From a checkpoint of a small transformer trained on Wikipedia: a variant of Adam for these matrices.
Each number is 128 + 32 x the weight over the matrix's rms, rounded and kept within 0 to 255. Layers, rows and columns count from 0.

# layer 7 attention output (transposed), 320x320, rms 0.0467, rows 22-63, columns 160-239
[[100 140 171 176 138 116 123 105  52 103  67 107 148 102  82 110 127 196  63 151 133 164 131 167  67 138 148 133 140 215  46 112 130 190 148 133 208 133  68 114 140 154  77  70 191  92 122 155  58 131 202 162  66 139 153  61 102  96 119 131 130 148  82 116  85 114 147 183  93  76 197 204 194 139  95 139 110 131 133 160]
 [171 104  81 158 109 136 110 126 157 165  92  84 192  74 138 158 179 227 152 152 106 153  88 127 185  58 119 132 135 136 147 106 116 157 153 163 153 162 161 123 123  81 185  82 205  63 101 167 141 178 152 118  81  74 115 105 148 124 118 172  32  82 155  84 165 119 146  90 157 151 114  82 145 195 124 156 188 182 157 133]
 [ 84 108 110 159 106  48  42 161 103 135  96 130 137  79 151 154 128 140 159  97 180 126  40 136  76 120 178 174 198 148 134 126 140  79 167 130 203 196 177 151 105 139 133 124 217  92  54  67 128 192 134 215  76  76  98 107  22  97  70 108 124 125  76 159  52 137  89 124 145 174 164 154 115 209 192 159  69 176 130 168]
 [136 160  27 140 172  62 183 117 109  98 108 147 143 189 115 185 110  92 106 119 181 119 150 185 167 179 177 113 143 122  93 124 159  51 133 149 139  98 135 174   0  96 205 205 181 194 160 206 138 143  85 158 166 174 114 129 119  76 154 142 150 143 195 184 152 114 130  74 159 115  86 114 152 113  56 189 122  99 150 168]
 [ 93 130 117 103 144 120 187 102  97 125 118 143 189  82  96 154 164 176 255 161 107 128 137 156 125 187 139  26  86 101 160 193 144 170 121  67 118 118 153 148 118  64 152 117 172 145 124 171  92 184 146  88  60 183  81 121 168 167 179  91  81  86 103 121 117 116 165 159 121 232  89 135 142 172  23 148 185 155 181  93]
 [143 141 106 144  91  72  80 197 177 182 157  98  75 150 124  73 189 172  99 101 117 134 178 171  56  85 152 146 120  27 118 112 136 130 162  89  85  74 134  96 167 110 191  19 106 162  70 130  55  82 201 160  92 106  87 176 116  33 142  83 178 122  79  85 156 238  88  91 153 187 215  69 134  70 105 130  56 149 202 146]
 [105 188 186 172  70 108 137 142 138 104 166 123 125 128 116 109 106 104 130 141  86 109 116 142 201 251  88 149 142 134 149 175  64  72 116 105 133 129 219 104 226 105 113 102  89 174 191 127 146 138  91 101 142  81 108  75 131 110 145 159 100 114 107 200  70  68 143  75 112 122  83 139 108  94 255 213 179 207 193 154]
 [152  40 113 117 157  93 153 159 162 205 105 152 135 134 140 136 101 134 181  85 160 181 117 210  90  89 107 155 117 123  86 119 153 105  57 119 141 133   2 149 123  68 114 131 159 134 136 163 158  69 158 150 135 127 137 131 105  73 149  92 138 117 103 154 157 132 144  79 158 201 194  94 101 168 105 110  68 106  91 117]
 [131  96 121 179 109 123 159 180 121 173  95 117  87 198 157 160 184 126 151 168 118 102 148  32 113  71  74 136 151 164 165 121 116 113 163 169 211 139 131 187 163 194 167 116 128  56 106 146  84 115 106 138 128 101 153 164 159 125 172  81 152  88 130 187  74 143 164 166 163  95  99 107 100 130 152 118 140 166 237 133]
 [165 199 149 145 215 130 104 127  92 104 106 141  68 101  77  87 187  66 199 157 148 114 160 125 132 144 210 157 115 174 122 160 128  29  78 119  55 164 122  93 136  87  86 109 136 179 168 165 181 109 111 146 178 165 133 132  35 112 163 116 133 138  99 114 122 148 187  58 147 134 114 165 144  65 107 146 123 134  85 127]
 [194  97 118 141 168 178 231 111 220  62  66 218 162 114 150 142 177 141 102 115  70  53 149 157 147 192 102 133 139  80 228 194 133  42 166 111 169 166 161  87 152 167 164 121 132 179  78 197  63  11 121 128 125 218 142  86  90 110 108  91  95 186 137  91 172  98 130 154 111 102 183 105 128 166 121  93 187 177 117 173]
 [141  15 212  86  76 110  73 156  57 184 207 136  66 137 157 113  77 184 127 182 134 123 149 118 165 141 122  86  71 166 101 116 109  88 164  93 130 116 103 107 169 182 107  90 140 177 111 120  34  93 218 128  73 174 126  82 142  95 119 162 143 175 140 154 125  99 149 167 119 211 187  67 206  61 255 118 117 113  67 104]
 [129 139  79 130  73  96 103 156 110  97 135 106  55 126 104  75  75 173 130 111 246 148 149 108 128 162 158 180  70 138   0  80 138  68 197 255 127 129  90 240 133 166  83  87 130  89 146 139 119 131 171  92  85 175 170 157 157  83  82 192 167  92  83  80 108 116 135 139 104 148  71  64 153 125 183 163 140 185 118 152]
 [201  59 102  75 100  94 153 235 158 157 188 138 143 157 117 138 110 195  67 116 152 197 235  99   0 125 130 119 174 124  54  97 128 214 168 156 180 107 155 124 144 176 118  88 132 150  58 109 137  76  48 134 136 163  45 132 164  85 148 101 120  39  77 150  81 162 129  96 150  77  39   5 191 123 114 101  49  98 113  90]
 [ 81 189  88 134 128 119 115  93 139  47  88 208 119 207 165 184  81 107 174 138 121 129 126  92  85 148  56 113  92 177  83 143 114 109 124 171 119  95 130 199  35 152  97 141 111  33  79 111 154  99  57 154 102  91  59  85 139 152 133 122  94 101 200  70 174  54  61 183  78 140 128  34 116 162 171 255 113  79 118 165]
 [185 154  86  81 162 199 124 124  97 167 109  81 101 158  54 232 102  49  73  75 154  79 130 139 135 139 174 110 121 151 155 106 117 121  14 147 104  66 143  85  61  87  59 144 185 141 191 139 163 202 159 168 168 192 164 228 147  83 160 168 102  80 145  47 148  69 139 114 103 187  54 145 192 225 102 165 134 132  39 125]
 [153 114 153 132 129 150 118  90 118 165 132 100 108 137 248  96 109 123 126  66  88 137 122 160  83 140 123  92  99 217 105  79  34 143  81  88 122 198  61 152 161 139  91  54  86 128 146  98 133 108 228 127 109 169  92 179 162 185 115 188 136 124  70 172 102 145 166 134 137 127 129 118 132 162  73 195 151  96  89 153]
 [139 156 116 129 162 103 104 115 234 102 193 129  97 172 116  92  65 131 178 215 169 115 127 199 197 152  41 147 107  73 135 140  91 136 171 197  91 173 103 177 130 106 151 156 153 108 146  49 178 152 115 141 116  89 128  71 190 157 174  95 154 186  98 129  63  50 124  74 135 146  83 100 107 161 132 166 116 255 145 139]
 [115 152 166 107 176 137 159 130 151 106 113 135  88  28 100  46 142 158 159 184 171   0 141 141 154 110 172 156  93 161 177 202 204 157 155 148 166 135  58 110 161  36   9 159 179 146 144 170 125 170 165 117  70 118 112  98 155  46  54 182 142 128 154 144  70  92  98 118 143 147 100 135  68 127 149 142 162 128  75  96]
 [124 112 159 172 121 184  82  74 101  72 129 123 161 163 120  45  79 174 108 147 157  94 175  93 107  93 118  86  91 168  84 231  86 135 236 114 138 165 151 202 159 112  52 171 107  72 209 143  77 202 102 154 124 135 125 128 162 109 172 113  92  71 121 125  95  72 135 140  46 129 157  62 185 117 107  48 152  82 179  83]
 [ 85 118 148 129 136 125 165 147 166 113 103 120 165  84 124 157 183 100 117 178 161 107  51 137 129 176  70 113 111 143 116  75  77 129 179 123 199 139  31 141 123 174 227  93 129  95 112 129 234 149 178 136 142 135 129 143 175 156 107 125 145 169 107 150 104  97 146 154  62 155 176  77 250 102 107  58 102 143 154  84]
 [153  61  71 156 187 116 137 144 144 164 141  96  73 113  81 152 186 102 119 102 140  89 121  48 164 103 116 149 142 134  91 103 135 146  97 175 127 143  76  90 156 124 153  88 125 204 133  43 125 125 176 180  65 120 170  72  68 170 173  85 144 147  92 164 113  60  99 151 209  72 107 116  81 113 163 154 174  75  59 152]
 [118 109 126 153 120 122 145   0 148 133 133 171  96  70 144 151 130  87  89 107 148 144  91 143 169 164 169 119 169 109 133 205 114 159 150 104 123  94 183 178 150 138 111  99 175 162  97  95 129 147  30 142 182 139  93  99 175 163 164 121 146  63 104 161 172  92 144 181 124 201  97 101  79  97 160  88 102 210  56  88]
 [103 153 109 138 201 122 122 115 164  91 123 142 191 203 155 101 179 140 134 175 143 158  70 117 145 153 111 102  90 100 108  99 116 110 128 105 110 214 100 147 134 151  86 144 147 123 134  30 100  96 143 209  79 121  46  87 117 113 131 118 195 177  76 130 186  42  89 146 248 104  65 148 125 160 224 118  12  68 181 152]
 [ 64 202 129 111 134 111  75  71 163  81 160 215  52 106 145  90  80 167 178  96 119 188 131 109 169 151  64 153  90 128 162 162  41 149 152 114 100 160 186 136  78 170 171 112 128 118 131 169 118 127 133  95 195 143 189  86  88 151 180  33 169 120 117 128 201  91 145 112 155  81  99 180  99 125 191 116 223 169 102 130]
 [199 125 178 120 113 102 105 106 126 144 153   0  68 187 218 141  86 144  97  87 106 104 160 137 217  98 188 124  64 161 110 137 179 125 164 175 158 152  73  91  63 158 146 132  95 185 165  84 130 114 136 144 184  79 171 121 180 130 116 100 176  43 103 158  66 138  73 145  68  48 201 120 184  99 170 160  99  21 139 164]
 [166 114 142 106 119 167 182  88 225 125 120  86 144 195 185 114 114  23 132 115 176 123 181 138 173 141 151 185 165 201 224 142 193 100  77 179 146  69 109 144  12  77  99 116 113 137 200 179  61 156 208  71 140  91 108  78 185  88 139 105 184  78 149 203 131  80 182 134 122  79  40 147 130  68 170 107  86 164 136 100]
 [164 156 163 159 204 140  98 134  93  27 128 131  62 104  72  49 123  99 151 191 164 172 180  70 110 125 180 181  43 142  69 104  91 193  56  97 129  50 117 159 115  97   7 109 128  82 154 122 174 145 134 116 168 170  93 127 116  98 109  77  96 123 117 151 126 161 122 125 178  57 183  96 104 161 187 151 172 107 100 196]
 [141 127 169  87   7 172 179 167 147  58 141 142  66  94 115 148 122 144 155  79  85 158  93  86 148  73 142 154 166 111 123 160 124  79  51 135 147 139 108 206  84  96 190 129 143  95  91 200 105 172  89 126  85 177 111 102 167 158 148 128 114 120 111 123 136 212 142 170 156 117 130  58 147 155  99 140 163  82 143 157]
 [ 91 205 161  91 132 148 150 125 154 148 138 125 140 176 130  73  79  89 146 107 121  71 147  89 132 152  39 121  42 126  86 164  99 108  46 112 108  91 122 112 175 134 158  47 144 138 127 157 142  47 213  36 106 180  73 185  92 129 154 142 138  87 129 189 156 144 219  76 107 122  75 121  61 123 115 104 103 143 131 103]
 [154  86 191 128 121 189 137 141 145 175 226  57 135  43 200  84 177 158 155 174 109  78 144 107  69 132 209 176 160  65 203  75 135 203 106 135 169 199 116 142  62 118  90 100 194  28 161 204 167 129  50 125 186 106 154 187  97 125  37  72 146  96 118 255  95 122 109 101 109 101 157 164 155 126  48 150 122 164 131 124]
 [ 72 136 186 102 100 165 148 153  88 128 149 140 233 183  88 128 155 152 160 137  51  56  95 101 104  86 133 145 128  54 162 151 135 127 121 148 131 106 145 130 122 101 145 211 125 105 102 123  62 111 139 101  77   0 134  27 105 136  79 146 140 113 224  75  86 121 158  80 127 151 153 164 132  88 144 128 139 114 138 157]
 [140 224 221  81  55 114 149 142 175  83 124 146 160 123  67 181  65 190 226 135 179 139 129 130 104  14 204 142 119 127 150  94 125 117  98 153 121 175  33 112  54  99 156 139  84  56 150 136  57 132 107 107 120 182  99  59  97 151  98  86 160 158 123 133 107 126  62 170 198 135 172  90 194  83  85 170 130  98 240 170]
 [160 141 179 102  47  85  68 132 112 118 180 106 168 143 128 184  37 251 192 106 122  93 127  75 124 153 122 192 136 206 120 151 124 136 101  82 105 118 154  38 118 178 135 126 130 152  83 124 164 138 157  47 174 151 156 133 123 125  70 181 135 215 190 139 162 133  82 141 148 146 139 176  59 117 108 198 135 110 144 206]
 [120 127 140 124 132 140 161 129 111 163 124 165 155 107 149 153  94 115 135  82 140 112 255  99 242 140   0 146 125 120 138  92 136 216 141 115 137 183 165 195 178 116 117 120 128 132 179 189 158 116  52  93  95 167 168 188 151 163 174 121  93 174  95  79 104  70 166 182  16 160 159 227  93 148 101 135  87 113  97  94]
 [108 138 126 127 150 147 134 125  78 146 167 120 118 108  98  98 123 125 121 138 133 193 106 152 106 162 153  91  98 144 102 143 146 201 164 199 124 134 125 231  80 136 155 175 152 130 112 177  56 148  75 177 130  39 157  54 134 138 147  96 185 127 147 122  87 124 137 137 114 119 141 124 114 113 116 142 147 112 182 165]
 [137 123 125 144 146 210  85 115 102 146  42 154 137 134 113 163 176 163 136 151 160 144  53 140 151 120 116  89  68  52 128 134 119 210  97 134 187 105  76 164  56 105 197 165  92 164 208 123 142  97 104 163 116 144 184 147  71 147 126 160  88 191 136 109 151 172 149 153 210  55  60 206  61 187 112 100  76 158  41 109]
 [ 70 149 144 153 129  51 154 139 170 104  71 155 178 126 144 127 118 149 142 151 136 105 156 100 116  83 123 113  43 215  60 179 107 119 127 207 177 157 104 135 180  78 126 130  74 106 141  93 140 178 125  72 152 120  95 157 137 216 143  71 118 144 120 111 118 214 173 154 101 218 129  84 119 168  89  42 174  58 143 116]
 [138 122 131 189 118 144 161 141 113 162  79  42 137 186 137 143 233 151 126  31 125 182  64 186 124 209  99 154 136 135 103 126   0 115 207 112 114  82 127  61 196 188 170 134 155 142 165 142 203  64 137 165 124  15 135  34 144 126  66  65 191  60 156  93 189 145 142 178  63 168 117  36 161  55 102 163 136 191 154 158]
 [187 182 152 183 109 101  71 156 144 169  31 114 116 142 146 117 220 120 164 185 168 176 120  90  64 154 108 179 143 106 160  86  57 156 137 120 127 134 110  64 102  96 175 145  79 134 145 101 163 120 142 122 131 123 202 137 148  97 185 107  59 135  76 164 163  59 199 121 119 150 134  72 108  63 196  21  35 158 131  65]
 [116 133  64 194  76  94  97 130  95 150 140 119 173 226  61 127 157 156  84 147 160  84  58  91 143 122 168  44 117 140 120 116  74 129 173 173 126  96 116  31 209 133  98 113  79 156  62 104 126  81  48 182 179  97  93  70 132  61 140 147 156 144 133  74 178 132 138 117 117 188  94 167 101  95  64 120 125  98 152 116]
 [170 151 182 100 195 226  29  41 112 139  89 129  93 109 202  92 118 117  74  46 152  91 128  77 211 140 177  90 109 143 186  86  90 151 124 165 115  90  88 108 110  92 145 193 173  76 104  52 165 122 112 111 107  90 176 114 100 127  93 127 173 136 106 168  77 135  88 117 110 133 150 108 122 179 170 120 100 113 150 141]]
# layer 7 attention value, 320x320, rms 0.039, rows 23-63, columns 160-239
[[108 130 110 171 113 100 119 202 105  56 101  69 103 104 223  68 146 161 128 167 139 122 103 106 158 178 142 166 145 171 112 161 105 140 103 122  54 119 145 176 138 164 121  83  74 157 189 210 190 140 151 185 195  97  94 119  92 144  92 105 180 126 193 120 123 117  97 158 117  29 222 113 225 136 129  93 135 128  30 171]
 [134 143 142 137 118 169 136 125 101  97 122  70  62 229 151  91 210 141 127  98 121 165  85 130  97 121 108 153  80 155 169 164 150 112 125 112 159 156 124 142 119 124 129 117 145 154 162 148 112 125 165 115 124 145 137 133 164 138 161 133 149 125  85 137 191 164 101 152 136 233 113 152 101 118 122 116 152 142  49 148]
 [106 142 104 114  71 205 154 113 121  71  83 142 124  47 175  33 151 140 151 148 178 134 128 145  96 152  99 151 113 137 136 100 145 124 125 107  80 123  88 193 137  90 130 127  90   2 114 108 194  85 116 104 112 191 143 153 159 116 123 158 119 119 153 116 136 107 109 201 156 106 109 123  89 167 144 152 116 104 184  99]
 [ 75 125 120 174 104 107 100  96 140 169 104 207  77 111  62  98  87 156 144 134 138 122 158  79  79 112 114 121 132 119  82 167 143 119  83 136 194  87 174 153 133 192 103 122  78 108 101  79  91  82 202 252 103 161 124 108 118 136 103 166  74 112 148  95 138 150  80 145 152 122 150 168 160 147  84 151 177 106 154  33]
 [126 145 166 101 158 101 146 125  75 202 151  98 159 124  99 133 137  92 109  99 164 187 109 170 125 169  95  80  73 131  96 165 122 123 126 120 213 110  97 137  93 113  62 158 182  88 157  55  50 134  97  75 141 116 131  78 117 203 170  92 185 111 122 115 166 134 126 133  80 161  66 131 173 142 145 154 115 158 179  98]
 [167 103 134 167 137 143 185  96 142 139 153 164 146  13 160 118 131 121 138  98 180  87 148  70  42 166 123 102 154 119  68 133 148 177 168 115 105 159 132  71 121  98 112 144  66 198 116  87 211 142 246  69 134 138 158 176 102  98 159  30 153 102 131 152 154 104 107 167   0 146 246 124 115  56 132 146 107  90  53 211]
 [ 77 141  74 171 103 198 131 199 141  30 181 172 144 125 145 101 173 167  99  75 109 156  98 118  50 137 191 138 142 226  75 181 119 119  67 115 134 105 135 175 142 158 240 144 216   0 132 151  96 121 106 128 153 136  95 178 124  95 130 107 202  83 100 112 181 113 115 152 130 214 106 182  98  96  80  61 152  85 150 143]
 [110 192 146  95 118  89 103 140  99  75 115  88 114 140 143 157  96  91 185 115 139 118 160 113 184  67 151 144 121 149 129 121 140  83 146 145 117 197 166 146 144  44 109 118 115  56 111  94 201 181  64  88 127 148 141 152 171  80 109 196 162 170 183 221 120 128 122 150 255  91 132  39  87 179  70 105 151 114 126 136]
 [146  21 150 191  76 148 139 129 141 117  87 149 149 143 162 164  95 101  76 137 135 106 108 144 201 193 123 104  89  69 167  97 131   5 142  65 103 187  85 146  96 159 149 153  78  90 136 150 193 111 156 147 101 111 186 161 133  98 165 138 144 107  51 124 168 198  84  99 164  85 183 155 116 128  55  90  87  87 150  40]
 [177 149  80 127 111 134 169 134 118 196 125  79 188 193 109  87 173  56 153 133  70 118 221 139 151 160 135 109 172 200  83 169 140 163 145 143 209 118 158 190  72 117  51 132 158 102 124 114 131 243  40 112 142 123 135 113 137  76 110 243  87 171 102 105 109 126 178 100 133  92 151  80  67  52 154  68 128 128  89 132]
 [223 173 112 146 159 174 141 145 130 168 152 158  89 116 206  86 136 109 143 137  93 150  41 167 107  99 118 159  93 150  74 106 176 139 145 101 153 136 118 171 132 132 118 151  64 207 153 116 173 220 112 136 113  91 124 178  82 132 130  94 137 126 115  91 143  87  73 126 127 105 124  90 134 128  83 157 106 243 105 150]
 [209  80 159 139 135 114 143 193 181 115  42 151 175 125  91 150 167  99 154 114 110 172  90 145 120 161 140 144  77  34 112  72  92 237 110 209 136  66 174 112 135 120 149 123 125 113 108 109 156 135 145  76  60 116  53  99 111 168 131 128 157 126 199 116   5 119 124 158 116 124 151 125 112 126  73 109 133 105 109 109]
 [112 144 138 156  72  79 189  84 109 131 158 142 109  86 118 142  46  82 116 140  45 105  93 149 109 190 101 194  70  41  75 118 157 120 177  79 142 177  72 118 167 103 149 203 127  72 142  92  82 123 151 146 108 124 156 102 193 219 194 218 179  91 115 149 117 138 138 117 175 195  88 206 114 218 118 103 140  95 115 156]
 [166  99 109 102 162 105 127 226 129 117 107 137 122  71 160 124 139 145 181 115  86  99 117 128  91 116 196 101 121  77 142 134 159  57 146 181  46 182  47 173 113  63  99 160  70 112  93 189 122 116 112 130 140  94  79 118 114 125 119 143 126  68 107 146  82 172 139 136 172 119  86  80  80 115 112  78 135 115 131 122]
 [192 144 138  80 105 138 133 112 153  81 119 121 136 171 154 162 149 114 162 133 154 107 112  81 131 182 200 178 103  92  58 161 162  99 148 186  76  59  84 208 192 139 226  96  89 107  62 167 107  93 140  60 161 129 106 104 136 165 150 173 120 136 101 139  88 159 114 172 153 106 108 141 160  39 136 108 163 192  90 117]
 [ 86 129 152 138  98 136  84 105 132  48 180 201 129 116  74 129  90 200  92 104 162  83 168 134  61 165 162 196 179 168 195 153  62 130 115 162 107 144 179 168 107  89 186  72  81 120 145  84  91 124 153 117 200  62 144 184  63  98 138  41 124 146   0 153  82 149 193  70 185 176 119 165 130 147 105 119 117 137 200 106]
 [156 106 111 105 121 167 176 107 129 111 162  99 129 162 186 157 112 176 232  94 151 150 153 191  26 105 117  55 120 190 105 129 132 150 189 140 115 152 115  93 155  36 118  43 168 198 144 125 142  23  93 117  41 106  91 174 119 155 124 146 119 133 129 172 141 115  65 131 134  76 162 106 149 152 127  84 102  66   9 179]
 [126  83 155 182 109 221 121 186 150 140  60 165 197 180 137 141  75 138 106 129 142 139 125 107 104 172  56 184 148  47  97 160  97 105  69 201 122  90 106 160 168 191 123  86  83  95  96  25 117  98 160 123 164 200  61 136 193 151  85 110  94 127 101 129  63  90 133  96  68  95 126 118 159 146 190 172 160 113 179 127]
 [ 73 183  79 119  95  78  99  76 161 130 141 217 236 130 153  89 169 156 176 136  91 121   0  57 112 183 151 122  91  99 153  78 160 139 118  64  92 140 105  71  85 145 159 134 162 138 127  72 150  52 109 135 114 131 171  80 144 137 193  85 163 161 135 127  93 135 152  73 152 163 121 136 143 127 142 149 177 241  93 120]
 [114 137 102 109 189 142 123 137 141 255  88 182  88 159  82  80 134 161 151 134 133 173 205  21 137 189 127 148 134 229  94 134 119 178 119  99  83  84 139  74 156  76 166 112  77 109 136 100 156 130 101 163 205  81  96 106 101  65  92 102 141  82 123 124 113 108 166 149 160 217 132 147 134  38 154 168 127 126  56 139]
 [174 197 152  41 124 131 166 149  87 135 100  96 119 108  97 135  61 143  63 136 123 207  90 176 156 151 175 100 164 114 144 115 157 116 104  34 146 150 112 125 142 162 107 109 133 172 166 108  85 156  45 110 183  92 166 104 164  41 118 111 147 186  77  90  67 108 155 170 132 193 114 100 106 176 131 150 104  91 104 120]
 [180 144 102  74 120 132 227 108  59 170  40 138 163 151 154 123 139 156 159  67 102 111  62  91 168 107 142 110  83 186 122 105 165   9 130 175 176 200 109  87 172 203   0  99  60 117 150  89 117 129 175 123 211  99 103 111 121 101 130 152 146 159 198 192 135 183 182 112 173 110  98  74 207 193  19 168 123 106 165  65]
 [ 53 155 129 217 123 123 140 165 159  71 152 124 142 123 149  55  74 166 163 142 109 179 138 166  16  61 130 166 114 172 118  68 201 149  93 143 128 124 148 167 129 114 229 143  57  93  70 122  48 110 117 147  34 152 171 124 156 155  91 175 129 106 196 127 145 135 114  45 109 150 111  81 108 131  94 105  94 141  89 152]
 [120 151 151 119 113  98 125  91 185  67 112  73  65 189  96  73 126 105 168 130 148 149  99  64 196 173  97  52 152 132 158 100 201 148 192 216 152 121 101 100 178  56 161 150 161 152 172 134 193 187 152 148 180 123  99 158 142 103 122  97 120 107 112 146 114 139 192 123 191  83 161 150  90 151 106 136  68 127  78  55]
 [140  79 142 134 140 150 180  94 144   0  93  95 221 156 102 112 128 135 116 122 111  79 218 165  96 171  69 140  56  95 145 135 213 126 142  79 218 105 122 166 114 195 201 167 174 148 153 108 176 131 108 136 137 156 136 102  98 151 176 169 131 227 107 178 118 114 182 165 118 117  81  95  97 115 129 191 117 124 113 120]
 [152 169 143  96 103 186 137 178 143  64 190 137 140 114 150 150 214 150 130 142 138 114 141 141 201 135 193 182 101 142 164 128  82  73  66  99 177 103 126 128 143  93  95  60 170  43 213 123 155 108  50  85  88 114 147 134 144 169 147 170 161 192  37  97 201 133  40 122  63 163  89 128 138 120 152 203 138 125 135 102]
 [106 120 162  77 155 139 115 144  84 193 121 152 188 119  55 135 200 164  82 117  86  89  36  55 153  67 125  94 119 143  81 128 139 168 162  40 102 139 100 107 110  50 177 177 114  50  79 157  51 199  87 120 138 127  77 109 112 109 130 118 225  96 118 166 106  98  77 116  96 188 144 120  81 125 124 118 169 145 146 146]
 [196 152  80  87 125 151 150 120 108  99 101 107 171 160 190 149 172 135 115 153  65 156 172 116  47 160 127 132 109  70  77 202  83  99 186 234 197 133 139 166 110 172 128  37 186 141  50 139 156  23 175 165 106  86 110 122 158  86 142 146 160  69 161 123 137 160 140 180 173 170 158 142 150  53 127 241 107 123 141 116]
 [173 113 132 100 122 132 191 151 143 123 170 121 110 138  89 136 133 149 135 155 111 130 102  69 115  96 131  36 117  98 101 119 118  74 177 102 130 100 176  96 226  81 140  93 145 102  83  73 179  93 163  84 147 192 103 144 136 121  92 165 140 102 144  63 126 134  97 124  61 137 120 128 115 214  87 111 194  53 144 124]
 [190 110 136 137 142  57 159 116 124 219 124  66 238 111 105 113 135 147 191 136 160 131  87 121 143  74 115 159 105 109 220 146  33 145 126 102 111 136 162 125 145 204 150 122 133  86 119  96 180 176 145 122 165 123 112 131 106 146 176 123  75  65 109 112 119 163 141 107 144  96  77 149  94 152 140  65 118 134 191 160]
 [150 122 147  94 108 117 140 131 140 147 118 166 130  14 131  84 171 131 112 155 157 166 105  55 209  64 114  65 167 149 186 117  89 194  91  62 117 100  84 112 138 167  84  72 106 142 141  94 200  95  67 128 151  85  97 131 104 180 110 116  41  77 142 120 159 165 118  24 195  82   0  91  85  16 172 129 142 121 125 130]
 [ 76 139 144 175 131 102 109 165 155 159  81 173  93 148 229 169 182 147  95 104 132 138 103 111 209 191 160 165 117 104 144  78 137 147 108 167 164  39  83 105 112 102 212 165 111  97  92 141 170 129  67 178 107 122  65 151 174 119 189 104  56  93 202 201 161 137 140  99  74 150  95  77 117 128  73 147 109  82 107 133]
 [161 242 162 168 129 150  66 110 145 129  93 129  94 132 133 204 163  83 118  96 134  73  83 146 195 180 119 131  96 142 132 172 159 107 135 152 114 127  88 153 130  82 135  64 141 149 185 131 122 111 115 125 123  80 175 194 129 130 119 163 176  70 183 109 139 133 183 106 145 123 168 129 112 156  69 129  84 127 142 144]
 [222  86  92 142 142  97  98  62 157  59 145 118  69 125 170 140 154 127 206 113 106 141 127  57 106 190 202 233 170 106 125  86 129  81 132 216 163  87 103 132  82  92 139 205 154 137 194 143 115  62 137  88 160 122  90  99 126 136 199 145 144  92  17 146 116 172 177  98  58 152 125  90 209 127 147 141 117 105 152 129]
 [145 172 169  74 138  56 121  89 142 162 171 144  79 100 158 199 116  99 101 104 143 199 193 124 135 151  97  93 130 112 230 154  95 136 100 150 186 165 141  71  99 120 162 156 141 131 139 114 102 150 160 172 139  86  91 148 129 166  93 138 102 146 178 137 159 112 120 130 196  75 167 120 142 125  97  99 182 154 142  95]
 [121 181 124 122 158 157 163 138 146 124 142  91 255 148  86 116 154 198 227 142  38 169 131 158 132  71 108  26 117  80 158  66 119 144 181 191  75 146  94 225 130 140 120  43 132 165 115  83 136 128 171 118 193 153 148  72 155 144 138 134 126  79 114 166  68 157 159 115 109  96  32  94 102 152  87 103 149  98 201 114]
 [149 108 168  66 172 168 120 123 116  71 102 129 156 157  45 212  83 169 132 105 110 128 179  80 127 135 145 241 116  88 165 107 155 192  75 161 123 151 158 103 146 152  77 134 175  77  79 123 190 112 122 199  69 162  77 100 174  67 155  78 104  98 110 157 112 155  51 129 210 176 124 158 159 184  96 193 122 117 125 125]
 [108 141 165  62 160 115  91 201  50 146 236 136 191 132  91 120  99  68  71 154 181 163  63 106 134 136 197  94 142 174 138 134 168 155 127 153  65 110  95 110 154  86  99 181 130 170 158  43  27 148 134 124  93  75 132 138 147 152 196 119 139  68  93 102 131 115  82  81 139 202 195  92 144 105 223 131 184 109 105  88]
 [122 119 120 135 109 119  89 105 174 118 144 114 108 199  37 128 111 121 177 134 103 136 132 158 116 130 143  89 104  93  83 129 137 140 113 104 100 182 130 173 123  92  57 163 181  95 154 107  27  96  37 163 110 128 128 120  68  78 125  60 122  59  93 147 150  91  74 139 141 156  97 143  74  87 119  91 118  58 176 122]
 [174 162 141  97 146 200  72 151 137  32 172  60 166  57  42 249  82  71 165 101 109  97 120 110 184 129  94 127  93 218 141  52 116 122 116 109 159 169  75  79  38  75 175 174 165 116  88 117 148 152 128 147 102 181 133  97 102 136  63 102 121 155 235 170 132 176 158 127 186 112 183 132 115 126 165  79 122 218 107 128]
 [103  76 120  87 100  84 103 155  97 143  86 182 137 174 211 180 107 132 184 169  93 108  93  99 151  72 133 106 150 219 186 137 101 119 174 191 181 192 116 115 162 168 112  54  66 112 136 159 117 141  73  95  99 142 155  46 156 184  91 147  88 160 104 104 126 162 172 107 205 164 151 128  58  77 143 136 123 176 146 117]]
# layer 7 attention query, 320x320, rms 0.0502, rows 64, columns 160-239
[[143 103 129 104 167 117 140 200  98 103 113 153  69 158  96 155  89 169 148 119  90 166 151 144  47 166 138 159 142 162 142  85  64  91 105 106 120 127 146 115 156 121 135 118 100 152 123 119 100 129 110 196  93 106 120 114 152  88  86 107 165 136  96  82 106  67 125 121 121 155 129 150 157 155 124 111 149  87 117 181]]
# layer 7 attention key, 320x320, rms 0.048, rows 64, columns 160-239
[[156 115 140  73  76 121 125 190 129 119 130 128 105 118  87 178 119 131 144 108 100 162 174 174 133 123 125 159  77 169 111 129  99  73 130 155 190 167 187 183 160 109 147 165 133  84 123 139  92 125 129  96  89 144 122 135 125 136 123 111 123 163 106  80 106  89 114 136 107 107 105 123 131 114 164 145 162  82 126 167]]